From a checkpoint of a small transformer trained on Wikipedia.
Size: width 768, vocabulary 16384.
Architecture: RMSNorm before each block, rotary positions, normalized queries and keys.
Training: 780M tokens, 5952 steps.
Each number is 200 + 30 x the weight over its row's rms, rounded and kept within 0 to 999. Layers, rows and columns count from 0. The size before them is the row's rms in percent of the matrix's.

# up: layer 2 MLP up, 1536x768, rms 0.072, rows 563-571, columns 0-127
# down: layer 2 MLP down (transposed), 1536x768, rms 0.0806, rows 563-570, columns 0-127
# gate: layer 2 MLP gate, 1536x768, rms 0.0719, rows 564-571, columns 0-127
up563,104,184,144,191,265,216,198,162,202,211,214,226,198,238,212,224,216,177,176,170,199,215,221,160,245,151,171,204,159,183,194,254,230,235,200,144,228,239,191,193,173,190,170,161,188,228,148,195,196,157,264,130,264,170,152,196,225,190,229,187,228,216,212,227,262,207,231,225,228,199,187,253,161,182,187,206,235,186,213,183,181,159,178,227,252,215,173,211,175,233,206,188,249,267,203,188,214,235,179,214,170,251,186,241,228,194,213,194,208,151,259,224,240,201,198,224,224,190,249,201,235,233,190,193,158,190,240,205,198
down563,101,152,153,178,254,233,171,210,148,207,183,234,196,205,301,212,214,185,206,170,244,226,201,182,215,147,186,157,198,210,205,213,231,220,164,173,206,216,160,164,193,224,203,184,196,214,146,236,181,181,272,188,248,205,214,172,153,179,225,192,208,136,282,188,221,236,181,202,212,183,179,190,183,221,254,133,204,217,220,203,189,175,217,187,139,253,210,233,141,203,212,171,188,213,190,191,242,201,207,199,195,179,230,223,192,230,232,227,186,139,204,179,240,152,156,181,170,206,197,189,192,240,182,187,176,221,181,196,190
gate564,088,183,173,255,146,150,219,218,103,206,217,220,168,240,219,216,235,231,204,206,198,238,204,225,139,203,184,192,180,248,245,178,192,227,166,189,169,206,251,209,183,200,205,197,202,159,219,195,166,208,199,230,199,222,242,190,191,178,214,205,224,175,170,212,163,188,206,154,216,157,166,173,228,172,197,245,155,173,190,214,227,255,197,203,173,213,214,215,158,184,228,171,207,263,216,180,176,211,233,268,189,197,195,221,216,175,243,186,220,163,123,157,207,166,180,190,232,216,201,186,199,183,193,145,199,198,173,182,172
up564,087,187,176,256,151,139,235,231,148,191,194,221,168,239,221,210,239,231,183,179,167,226,212,200,173,197,137,199,225,225,244,186,180,238,140,203,210,215,203,209,196,196,197,208,200,181,219,222,113,204,176,240,163,238,212,193,199,179,235,204,197,193,169,195,178,198,217,196,229,174,185,210,197,209,198,241,167,147,197,236,227,262,193,213,154,222,209,227,157,199,215,158,238,244,237,170,206,243,230,234,197,195,184,227,265,163,193,176,241,127,143,143,200,206,189,185,234,231,226,193,192,166,200,139,216,232,234,169,207
down564,097,153,209,248,208,194,205,251,132,169,183,172,230,181,218,184,207,179,205,167,176,211,212,196,179,213,186,191,228,193,158,196,232,240,166,255,217,244,201,187,183,234,224,221,213,142,191,190,210,145,190,164,187,186,237,191,170,212,241,187,185,195,199,222,182,247,180,210,264,188,191,238,266,166,131,199,197,185,193,201,295,164,208,161,274,180,158,202,209,224,247,204,213,152,138,218,213,199,162,188,206,194,163,197,198,184,205,229,233,137,122,204,218,165,242,235,164,198,183,194,274,178,199,178,226,209,170,228,162
gate565,115,204,209,166,228,206,172,175,208,201,251,203,191,206,162,197,220,261,205,232,203,192,223,207,234,212,162,194,100,171,174,215,249,201,235,240,166,200,287,200,173,188,171,239,207,237,170,218,217,215,223,220,222,200,221,201,211,188,200,189,207,231,207,208,197,215,195,182,189,243,117,228,181,185,203,207,179,184,190,246,190,170,229,155,193,165,182,223,164,225,201,197,187,196,178,187,188,263,209,236,224,197,245,187,136,190,174,192,173,159,205,188,217,210,183,144,221,244,250,195,190,151,209,170,241,182,193,190,215
up565,105,200,229,168,229,208,147,176,195,187,242,177,202,204,156,159,223,248,198,188,174,210,193,204,236,212,145,194,157,155,198,215,262,211,220,247,178,188,248,192,187,189,178,205,186,239,176,178,215,207,230,204,221,190,204,184,213,186,203,193,218,219,181,183,191,233,183,196,188,216,146,221,208,152,176,214,170,209,202,234,219,163,229,162,159,218,165,241,175,195,162,216,199,201,154,170,168,269,166,217,223,194,199,185,141,192,160,195,164,143,206,192,210,265,175,147,208,217,228,183,173,188,200,193,255,213,196,202,207
down565,111,219,210,205,252,218,168,141,251,166,219,159,216,223,146,168,181,217,117,201,173,166,158,190,236,183,172,225,245,158,170,183,193,148,237,222,190,188,243,141,179,146,199,199,179,232,156,190,190,207,195,173,185,216,229,186,168,195,202,200,142,207,157,232,168,193,234,227,258,233,214,189,184,160,142,202,148,202,205,172,217,162,272,184,168,214,210,190,225,155,200,202,228,211,179,192,180,189,205,201,211,210,184,182,214,180,203,165,205,179,276,236,187,254,229,236,213,251,205,211,188,256,173,249,219,132,215,219,229
gate566,113,200,196,187,276,202,173,177,234,225,175,201,153,225,236,217,194,196,210,189,215,219,190,208,210,202,265,227,211,150,186,232,215,272,258,203,237,186,185,196,196,196,225,202,239,245,220,186,169,242,195,104,175,218,170,193,175,202,198,190,216,155,174,160,225,185,238,269,256,225,253,177,197,258,227,263,208,186,202,216,197,211,222,196,222,192,221,200,200,172,214,195,172,262,171,162,205,228,149,194,197,223,188,201,233,234,207,232,206,108,191,210,213,203,186,222,192,206,202,195,171,161,160,206,224,209,164,236,229
up566,113,202,204,189,228,210,168,176,250,236,206,207,162,203,184,154,169,206,244,163,236,222,196,188,179,209,221,266,229,169,188,190,209,221,263,180,183,196,186,204,187,177,218,179,212,230,205,144,168,236,225,115,165,200,169,163,171,186,155,175,250,203,195,165,203,169,199,203,211,219,188,186,214,242,215,250,181,215,164,219,185,224,213,181,250,193,175,217,210,183,151,233,188,236,149,197,215,233,139,199,198,226,220,215,224,209,219,209,210,130,209,259,195,209,209,263,218,197,175,155,207,214,157,221,215,197,157,196,219
down566,104,202,195,202,144,186,230,136,232,218,169,202,202,173,180,142,224,183,167,210,209,201,214,194,163,193,191,185,188,204,171,182,169,150,159,197,175,187,208,207,176,155,183,225,143,171,238,158,185,185,186,229,222,195,212,164,186,187,208,198,253,152,215,158,171,183,234,148,190,195,165,253,245,180,148,157,201,193,177,177,178,224,231,176,206,182,181,217,216,216,202,210,234,222,252,234,223,250,211,208,205,196,156,192,174,232,192,184,144,256,211,215,233,198,235,160,156,151,194,192,180,240,204,219,203,198,203,183,189
gate567,099,119,177,193,192,197,216,191,189,202,260,224,148,168,221,198,234,183,263,249,191,132,219,213,214,208,165,216,220,221,201,222,188,165,186,214,201,238,206,214,212,213,158,173,186,184,163,194,251,184,197,204,186,216,217,183,191,192,169,196,164,207,197,180,153,208,200,259,187,152,213,244,184,202,166,211,167,213,151,154,242,189,208,266,154,191,200,143,189,187,277,214,177,209,242,192,193,153,172,222,231,163,198,230,202,214,241,142,198,231,175,166,190,198,227,249,140,222,170,214,227,156,213,157,190,215,161,254,182
up567,099,106,227,188,176,205,211,216,242,218,176,221,219,175,227,211,246,231,239,223,171,164,237,176,164,224,176,206,174,266,206,189,179,218,207,235,218,254,204,211,189,166,186,175,176,231,168,215,238,195,252,177,233,235,154,152,160,245,145,203,207,185,185,218,154,241,231,183,191,157,162,247,162,186,188,212,204,202,191,169,203,215,280,245,148,184,206,166,219,210,212,239,211,222,230,239,183,179,217,247,250,203,247,186,243,197,213,165,203,152,169,153,178,187,182,229,160,204,186,147,174,185,164,141,190,229,167,178,179
down567,103,157,254,195,199,224,220,238,207,264,176,237,229,207,211,239,217,166,233,204,196,212,236,166,162,229,149,178,239,225,218,205,165,201,241,199,258,286,213,218,185,153,208,195,169,275,167,243,248,219,267,176,199,217,156,146,209,228,140,203,182,198,185,214,171,226,211,170,197,193,182,195,184,168,188,186,181,204,182,241,181,259,272,185,156,205,212,162,201,197,212,231,214,215,209,149,210,201,190,208,246,161,257,146,242,236,184,235,251,187,168,102,189,210,128,207,191,218,176,200,156,212,213,150,223,237,186,182,129
gate568,092,187,221,173,223,210,188,145,204,197,226,239,171,268,185,162,176,221,245,183,171,190,223,166,254,259,225,203,215,206,211,144,156,188,289,188,264,222,244,220,218,143,211,157,181,229,181,178,250,180,161,176,166,224,207,223,198,206,213,222,194,168,198,232,193,163,183,195,230,164,184,169,223,219,193,175,208,178,253,211,192,217,214,200,175,146,230,188,229,230,257,197,211,169,245,190,203,168,127,167,191,135,176,188,157,202,209,227,166,188,177,216,189,177,225,178,188,129,195,186,175,214,253,245,225,171,196,212,199
up568,097,222,168,256,141,181,190,278,198,185,204,256,261,154,258,242,177,186,189,172,218,172,159,173,157,191,213,182,145,171,181,231,220,165,153,229,134,145,185,221,198,230,189,292,181,163,230,209,206,165,219,189,187,182,189,176,162,176,208,184,202,239,214,193,206,191,217,198,225,205,192,187,142,213,216,249,143,236,185,176,239,201,227,199,212,180,178,172,214,224,187,164,192,216,164,233,231,233,252,200,222,219,202,207,265,214,177,145,220,195,195,165,212,201,174,164,197,259,176,184,249,175,162,200,208,212,175,192,232
down568,092,254,180,199,154,214,142,245,171,192,174,187,236,183,189,169,183,245,183,188,206,203,177,228,170,191,242,172,184,193,220,189,242,216,181,233,177,169,181,226,219,235,165,205,229,215,239,211,246,202,208,193,218,156,90,192,194,178,199,230,198,209,241,165,182,226,218,245,256,202,233,185,202,150,169,229,166,152,200,196,188,200,187,172,204,188,212,169,213,237,156,166,190,220,172,178,218,235,223,172,189,251,190,161,215,196,229,158,243,179,198,203,221,193,210,186,196,183,208,203,192,200,183,209,187,220,217,200,172
gate569,093,214,167,170,193,198,258,225,221,206,199,175,193,247,161,116,121,199,173,189,172,204,234,188,179,176,154,208,170,298,251,167,187,212,133,231,168,170,195,142,255,181,210,190,241,243,198,201,223,175,199,216,211,215,179,183,207,244,227,148,205,185,215,228,141,184,166,177,184,194,203,192,255,221,153,235,246,211,177,133,231,165,233,161,193,210,239,176,239,158,163,184,186,198,224,194,162,162,217,167,219,157,191,172,194,213,179,182,176,222,212,240,166,215,168,201,212,198,235,169,189,222,227,222,183,188,212,225,187
up569,095,182,213,211,210,238,152,188,190,213,171,261,191,187,191,264,251,160,195,220,227,210,209,172,176,235,200,189,207,78,134,243,207,181,199,173,229,204,219,226,185,211,165,173,188,174,231,173,167,231,180,192,163,226,220,190,173,139,152,242,149,189,208,189,213,237,267,214,188,196,176,218,206,191,231,197,200,207,206,216,173,243,174,265,220,184,166,215,189,204,209,183,247,195,209,192,226,250,236,227,201,245,232,202,240,132,202,231,225,171,187,143,239,192,199,193,177,198,176,237,166,189,188,192,187,222,218,206,170
down569,095,215,142,214,249,222,188,145,151,215,184,277,194,175,227,186,212,214,217,237,211,175,188,202,153,237,203,164,171,128,148,229,190,187,232,225,209,221,159,175,202,221,142,169,209,187,250,178,185,187,210,176,163,200,218,157,166,124,166,190,213,258,195,147,220,252,238,194,186,194,185,218,235,192,186,221,195,253,172,216,189,216,169,218,257,153,171,189,221,183,206,211,201,192,274,211,188,228,173,214,197,199,207,229,234,199,212,266,222,202,179,199,232,204,234,168,164,251,201,215,171,210,213,192,152,184,220,208,174
gate570,124,201,213,177,157,154,190,186,173,194,170,193,250,283,184,194,195,146,219,209,177,206,202,172,190,220,217,178,189,175,223,170,188,248,192,235,215,188,221,213,212,191,195,205,254,226,238,155,164,165,194,171,173,216,195,244,190,178,158,179,172,236,120,151,178,189,203,254,189,161,210,194,240,205,201,207,108,221,215,214,145,213,204,174,179,205,227,192,209,161,189,135,219,213,195,197,211,184,244,247,186,136,192,183,200,233,241,219,183,174,225,225,194,224,207,199,183,207,173,158,216,194,196,164,243,224,217,217,260
up570,131,190,187,197,250,237,142,228,218,210,208,208,145,141,204,185,194,252,178,197,217,191,207,266,204,190,192,176,228,244,125,214,232,201,187,168,171,219,183,209,187,192,249,195,184,191,205,223,198,248,212,211,234,179,163,154,214,231,192,214,253,224,257,235,162,189,220,170,237,224,222,231,161,209,203,195,270,208,191,164,214,183,140,247,226,193,216,184,184,205,195,259,181,202,175,196,166,189,194,145,198,254,205,189,225,221,184,199,211,209,192,242,223,238,224,211,195,189,182,242,239,212,200,221,147,174,195,193,193
down570,121,204,242,211,196,198,138,186,209,190,191,212,166,167,207,172,197,216,203,197,176,161,222,291,151,181,226,198,219,193,218,167,225,234,185,237,215,250,175,205,224,197,217,181,183,172,206,169,195,242,179,155,167,198,198,202,197,207,181,174,223,238,203,225,175,157,156,207,214,178,226,147,149,172,100,262,205,214,168,189,236,166,225,181,158,185,228,163,181,199,209,206,197,190,217,189,170,179,192,166,221,258,197,185,213,238,223,157,264,201,272,142,218,204,201,162,176,196,190,225,242,189,219,239,163,191,248,179,191
gate571,089,247,187,194,166,251,201,251,163,186,220,211,180,208,217,216,208,194,240,220,243,218,206,183,163,185,142,223,246,225,174,248,206,198,251,152,192,231,161,215,171,221,240,253,198,222,220,235,203,203,205,145,219,203,185,265,111,209,129,209,231,225,217,188,183,213,210,215,168,200,259,157,149,240,211,196,163,218,186,230,177,198,168,168,142,231,219,228,172,237,210,201,209,215,193,179,240,166,229,222,174,216,248,227,175,134,192,222,229,195,169,237,180,182,147,221,178,197,160,159,191,139,181,174,188,201,230,204,220
up571,089,275,160,179,172,211,210,171,175,188,199,229,233,197,229,155,217,221,243,166,190,193,201,190,192,230,188,179,207,234,170,195,210,222,217,185,185,201,171,203,176,236,218,216,215,199,208,210,205,230,211,144,198,192,195,202,145,222,184,197,184,187,228,181,170,226,203,164,215,230,167,208,179,225,240,193,207,204,146,224,234,180,186,268,208,171,164,207,145,209,216,193,258,127,226,186,184,222,229,173,174,154,213,239,143,215,240,171,267,178,179,226,217,221,214,147,176,179,226,197,225,199,226,201,182,252,228,185,169